config = dict(
    num_hidden_layers=26,
    hidden_act='relu',
    init_std_up=0.0201,
    optimizer='muon_variant',
    lr_head=0.0144,
    schedule='wsd',
)
Each number is 500 + 50 x the weight over the matrix's rms, rounded and kept within 0 to 999. Layers, rows and columns count from 0. Numbers have three digits each.

# layer 7 MLP up, 1024x256, rms 0.0816, rows 0-50, columns 128-255
591500496446518488460574530454504540499529398540486529465564446474515516492439542525507557464514514600629560427399511541577538533546449473509431494527526576494482544553506483482514495498480524455497427527526498575441478473503515419516487551528510478499451568556584553519553520436446559607496446445471535539504497458453499502416495466528506549530461454576445495529498529494603463508511
462472482430582554432575418498534539537443384470595513457481536478472581526421530517494469509486521514433442463514535495497472446383479493492515545532482501435517531481444493395451559501547464554532490509555432523571603491454473436447437415459550536526508497535489523491562498660389487522408470509607461545449503475464437453472515531551479563591511440598430539458499538550470442428514
509425464457493436541485530497515554552485430533422522531417494447470557485452481542465440442492510568486458405545475487578498429494495506506527538456601615506469423524486579501470440473518416516514485416402461511535520464442505533532474598574543462530464531465522523468577504387539550588448511540559449497469486475436483550442496545649545526567412420490454472521381500461518570488426
524518590522502591503469510545457493502500564555504446612486443518570468470570580598596386553595454565473488427549542458546454373473507499425483439397453415629526497464549516475421441469476382447488481452413493379449491476516513459570579515500477443540485504476395506486488492530508478513523506591633453518457557465478468468506610547516477502552542496432484532451486412515538524429581
490562538479492477462559537567514574465468465491514496513506479468515498502531524553471434388510479513442550549570526524499494534450512500557500548415569515504527531508471474386399537383546458478489588474505495469471559495514490492448572350504439450475496578488531475521533470533485512481486448488539561540510475501519451503445490437411470486577489579464483488477497530449445565550541
442454461487482472517527419450447599561487434514515505551455438534555487457487518514461491490573565464384517454425492454601555550469548596515519428517540507420507488563516438518559567472368439507532437562449519518434543522563508514426453473496511599472501478468514508520515413482499482531436635510495533518504453559584518607516478429522414462515517506542583573499539544559553605507545
498472493539495419434554523402477481519517679439514525370501486491577419467487485458411483434476501597552503501529476527423411497508500414473533497433517599543448473475410537516565472505422440543541520555487450522473478464502559466521570510481541426546463468519481546480455552529459479560493515533474503477532526521515490455511482491540529521547432492483565540554454588507509504534506
494455485462478586471576454555602515467440470432485466469552572463511558454608407445447528506517536509587519486549489434482393577500479479439497501556488553432503439617485507374490497575480585554595481430608507496579511521504644486513472531441383410581539510505543481539525454463519426468455518599675496524496488459555454561558587451512505462611579452516524458430505571477466493516477
505498466421541482405537451455498628498512481427488456392496439511672528456522560489529450480551454507472526545514513532482403583465416587565480462436545473554473533586471500649568482500472501522517535461437457486543486495488517445642538497469482479459509492487590595356470477421479430476580487460426520450433469555524513527541389527556488420474470495510578508443514491473482574544465
604473488502439501542588421482482512503455476591433598533534580519498433573456507443507454504449467547491481520408574527417588603503448460537577476595449528496535493498526468462553462512515521532535408470586521562482419512485511469561478501485467524457523519440405548563476547454512464509458470508453469524451518499582525464503525461610529569570637547429498525594442492446437522484516
557544372537524516531447482370565457461609526527463415384574529552589544514545423460527476561563531485465473438508536498446534443490498482537435539456470549476502406500499563480461421506560533513506417452517489403525449540529448533427449511600528566537552457503510581417439500537453492585504416438453418660574608493588510378524503562540583460583537504439555420439455538492554484521459
635483545499525512492450459466549448533579381518467481525479516585491669497456504534477379556488415495570545471494513494545569494476475465494507517489522540471497346439505486449496554395481551491593563535501437539522546496454504477498505529519512481508509468442536506531491518445560495492559592513463562602527477495458469488585512515474427527524565442522366502583479532578475501398554
531463520493377477517552537539420485484496544482492513470634513533575497493455536415508490528471481506504481462575448547499518476441443471530466567428485473499544454485436496489558392498463521467541440512426587423606567429520503446467450492539522536527514477424437531457464547543454530467437512543510531434481413461471453562550577466502596589544510430490521551484364480584461515465515
576482486412467477485489471496467478469457444480526494504551511549488430487528463499500502539552453477501530352455523421435514482373466535493436548471531497498537461516536534607475476471523551463407481420534483464485459548481443539496567506470484565557566543468538523510467474474469490457550408467479538446503461522598516483475430533461507567496484501514496476540462530457482504452461
499481507596393522492452458394450530501545447556470504576438568517602466518374512435473548469468513616420524527433501460525478556471489580432503567481482462528515500386549525492461418402399548386470444471525437537461610543455447556504448491519582479503557539507429512447344429518481562475514488538488441589602504593531552476438509557509463589483469487473476425502515538485532502514491
485476477459513535424473556501591519556447522568440356579634401494556557428596584427563526448488613473482503462416481526512507526634529528430405538512428443513504471536467453393455446542462417541397440520554532394498502539463532483474506490486516486474476396509451549489499661559519510459469555555453471495623534550535440643516459538610521466636483498430523540459509522551457564416511
519617548461552424548470539574400511565544440469502517498507475510464468582513542485561491531563421500602498575464497465513500407488519653453518540485471542527561493570528500538569462562468454514543491486433497523477533507445530508432495541563497486533471473506466454569458458487518494456569521498444554540540502475514472610410436574517444469496427450526565506466488558437450519493498
522581562507502541484452488513545591500458483503523468511513506473497457498411489505459510506532538422497538501478609535500418482509516473518486476466568524473502466590461496491451541542484519532461530571457551457525544497572532458543559524478539469447551472473531472446574554486583476488408457412467529524557445516477461536463489486498512533522425457477520531527490469519538472529470
544485585418592473437502478537502489496507526506423560611514499544520522399511456532487529543535531522614470508453506469511459542512497587535499537458602555523526384517616490465500548499537559436517497429461502468572576427492472446515440539479439541527446464501458507486533554485497460542432479568463447486493480446422533462478486528479482513428609540523451442529542350417434583460614
585501409544492449543592460393503515453580489517443434492575444516365496445495461500419477469588544487504464458425542526424484526506537451479526459601512485587439494459520510490419471471538485580438475456558592522560540486507504486526426449547564489492518472479414508442503481511526516555346499496523437516492521647491456562501440577531520559533543487430546506497490507557531494571583
519461443464475540496500494553459613489520494541450453567487415518512526511483430548486514518518440500472504498465569503540517430504488566451522485508456504380462462507475460448500459563487483525488576564564426451382515603482536456476468516479482497502544528450468502400554477466537506522537544454554523466506436473555453473507400478381466495519545513518534463422497506504494473503457
476543443451460520525525575453532472486545456569538530460409474446500483481511463553470552501497476503418455442544525466476496506542480551501471483541469510540485486507509525539530515519570533459507499564464498528514453499481520488477442501523443505477554479480552454549396467535453419425484515493509509451532508512527545484540451516506427552561405458519554482520539521434475559482468
455469401512403484555619510447467493519515449484506536512600457495503590439600481501482439531536558453418537408553469534469499490508497467571425440465493497483382515492576556550480546523545529514454670441390570507562503454566502440487466557443529450442500498583419450490498639520499489560511491577532486465589554504653583524471527451419509479434451449475394437472606512491425518402535
488509483530523519499530550490371519504474534484481523521475515467532519399489526508519455551506558527486492441441515378446506517519470433510425422529504559508532463520444477551467504444507497454471550408544484495529608557515423351570557557541459525481468470470446481569431551443473465533458538579482519481566440507578444523481525585402463586513509488544561494520539423431448533530468
576466421449490393360562472534479439593622444485599552532502519517545534640440446554540458475461441466485534486536521516545502545502552487580485568478496479426570489485477311656463428482468473524439499547533511521491484477542551461468479473556578442440468528439469556534523463502525506507559457455544501470511505514460574546542530449496487395539464528511566535504534483598570456432470
598498406428438542519524525521600491503442491518487510381460473526503497465533493544532588482461517537476517511538501458449434541431458536481474455479536608544513530465522617582545437400443501529464535517506466508515528398580574456499532566474526518501566502564359489547472578532506525587497557424549461483434516443514416497485507509489514462528478556547521466545461529566469503485533
493465417521430561592410427468531535482482524491465473518445516517482449516461485522499357463561470563526544510534530502494512470555527480483504517479543507426494467466442448569512537544565457419563460486530520545418496525575477461534609506463645517570460420467494538453499525489457473549601482515510504515470510468543527479529597497436485453561515537452584592484514523482435549508386
571561450493559489479506485518564493543538512423506525504471501484492546480525483494540490483426522560533471480541467390551508514559554488491485505526573489479493542503515555500498518513491587538531569454559511514490505494507511538472465547475490484460388433493557506453491443471563487468470515522499504500490537432400459445541539513525614546491454451533474482465504511526526437489523
509460454464419479498484477501509430492489538480573559479593459574443442531534539411425515452506483469538517472448462530482425451491434519472527492475541586563541401582473570499494515433544618506487481512483477498554556398440558515476497496514528482596437469477469469449488488553502512512552579508618577447537520482459617442475450422501502559528450550502590558496442503464444422505464
568486554403495459504598588551495477562506537589493469478579444520465567552480470483572490469518561504445519440548487547510401443421490477489459499543488464534585519496515411473506482504449535482459514516467486436545541531517508509535458417553475489596467546469534529494534461429509510407547506447420549452571485568431510493447468485466436510530531482456498552456547504524523524459473
461561441377490457382531504578417415442534483505536424540539455512560532468550507432560509540511384435449440444489492461458486519455552429534588479544443531430590514457489456415304476572472560504477482438458549388531500501472450519564451451466609441590473472586404524432473510385422524554359523469485549551527464531457470536512474510502539447591526486453527477454521415561488523411528
450454524501536493541586485416524524485533519420445440475463499504490451545543537563534502477463484423504407460497474505496614499558470476498547482445458565493550517453591490501524539491419450521499519378504495447454504541454441540448492479513446546519473493459452515499617617533527500558577497520581477650417559440532529472604450512458490489508542440478462419452580532377583493546438
535577483572475680548495537496549481527564548447437459587493505508534547479519456567549478427503575511482600448547458536556488434627475459485442552395528568441553445532530461555455481558519440585428562505476681493498499488481524477536384556445444482545457448546494552498555509538517441566504543476478558482448521559413536578523532481568507484529495545410591461452477521464435491446462
456556519494474541463528503575500539440539450511434497503500570535486401500554552471621546519491382503572384450535523372503501442471600482419559569463489487539463520449555471446516482449455509501460621561448529469534444496488586455481626512468492497529521459505506468523480534547612554534418478540492481486573473515503441514451487498418616508539567573413573481509475530438562446494483
507521521524477446520505510481549511517418519422534522548384486421475446535509517481565532564442496604444540542509501487561535535512532504543532498416523496533532461494473515534485545484489499530557594492516489466487492414444457503507520518464520474538533429552453447458565462510488491552503456568552555411495527429525575540471514459580475537484465551485535448486515445549460497522434
558477430494543506525536444412473508503501514468568452458556537530516435488496457501537514518543474545501488482439522492474444569531547453500553484438454517483457481474500407532474504520528509511541378467498519503453458525580501534401487544472495493517472539499503495498544476523508460425500437459527466427450498507487514485490508482496446442546506462489526514542424518553486524563481
490584463546502544573458486475447414501510440498514520509497563474526531512486514462535516503554439393428549511472614552572460458557449499514509465541429443439495481485493547514447516490451490499379477526518525462489553466522537505455451458427579480517480425531512470500512473554460509479454535542615630481476486619501462585483433409568526518477423535425411497448450454521468525541526
558511477516449447577490540492498568432559517507507463499450461585561514577608555517382508447506499449565471477445518445497505508426513503493525579460487428505466512500445560487521483426510559496476452539567584447568488535462501509476527524450600462579580514415481522513524511519524464468477445507534470499530448493498619567509422511550541490497561484394466521417554527547488461514515
552519455602558509556583462516549458479448476490475486463444570521597522615455582537453476429485492477623446541471479508448499524480506518548478530565507562498455543489501488418468519575507529457459415512548543481539520540443570565468507516496605418513557491502467535404465448470498446470487516530458563582508388483531506584369531511613581495611413424503615449523518465595631398481540
549432517573453518496461471428515534490534549493468510436505446495447474570462481601545552522537509524540428483432473590525535520496382443455529456532430598474427511586420466466510478514482517432531542640472542544448483525472466444471529430415418465477516578461472526532435489455515502493415467511479432468426520488453550528525437572449468486622568495534414504513532516572522548445516
534515518496495516560562636523430550537525479514526490526458515523455528585486532524449505515416494451521512518482550573579531474452538481645538577433496450500491594494401504463545502629475506515481521413310433467523509443522501520492484589452568499521510463520477548473576491507503379511390482459541538429409482463485406453560554484670473558541563514475428464438455479524524486458562
594577579452459490484415419515384502501392448435541536441570525468491546404448471384524576467511479609522448503515485478479466506523493406545494507538529477504432507546508490552426468448576540489575477464472487531521533502426442443467500484472402484516600549528427545484567506409358541535472463529489523471551418498477497490486546489340444445479498516534504432587555442491447501467525
519596526523541473506484498542513469507481474480503519472461599548582505524535541546507537416516528442518455529554545442552508490513499474537477497518462521459394487455541515498452512489501444485471494478511557491435499491460569528506485550517557503512477490561447523526492587495530531484499534548434549529540494470525483560514451512546501442505518563567584452528522540525485514564451
541539490511557460518502601542501513519491459595531431501529478550547515442417523492511508489521514503543503503505527491512496501490472520361496549446487535494483457531438548502474450544535456490554464462500438483535457550503511281495510523469476487559553565557426426510431589446546500505519537428469439587448442481527479475607493479532461516541564492510494495471508534540532582520464
500528512524476528558500430591483472472494588484499420452498450413492524570511428478477460462463612509507462529434528519469534509543451527521418573486518518586488409515545567545588436566509603469455509487524549435459518489471566462443526515568405535483555453499439457450448468461507469521553539450458511479512456561400412509539515510487512469471527374500465556593518446633508508512494
520474519523517495533473528533494476443438552548551513430525469490439470541478571514510420510506447468458499405449493515602558506508581518515542528432497499574543524583484516574455556495553403589523526457504492510558483513429525555491495527454482514480443510550515482536509571561508517522480451515539528447569597431549503555493506452509421517538459501428529551503443530575531491483716
443580482512476524567489538445461536561490503457362442498497487524500556583513523444435539516448486503489544457491422535525503516446486547490478537464585545455436570463462530538506499517417557560447651482503570417460522447479500454556513428552513511465546603510539557571496507552520494566544539423475582511517509482464454521482540453558546492503538496420611500550519443560533569413615
560461504506537564458460572474411543509480518474536569531525387444509494462465527562572569482527477683548446487597471481453523465448473544535475423435590548502476555514447382567530573449469459439412564580528464483537426541573557478440541485462471445467481483513433392503487512457517568549464482520433544498540403508400410495452528570473502534482524542473506551509522574571483550510521
564508391514597487553543478283571604484542548550490499500503439573486514508582569529533420490569510484553507541425557389523528473379559489446422541511482517468559447464631507505482565483535452556535520527446520440621412390514416539500450514521491572505555522535446570572426533434482503437472448537514433644450543490470453414484464535522408500462465571402507492491527491494482479434563
556522504448562531555451516521436495520484449623482545548494572517525533507465535551566436497587539502620544509464504469438579501449501560494451429505585495501421327487366413584532432494552514504485510685483444508478507430568445543493544546440485554425448470559506564601515511500526459473512492496506519472466458462535438561432512469503488507626507520509537561478468446546549514502521
478518523487488551499521428525487458466489418483513538558475477473476466495526504501560466443490443482461600578488454536504571559468554489473496509544533412479557466487456493548382505424493511465566452427528420366545553519556488457515535603462423607584481485481425471440531496610475491509503502482550463411390539405466554495450532535459524431499454506476389520426495562512543530573518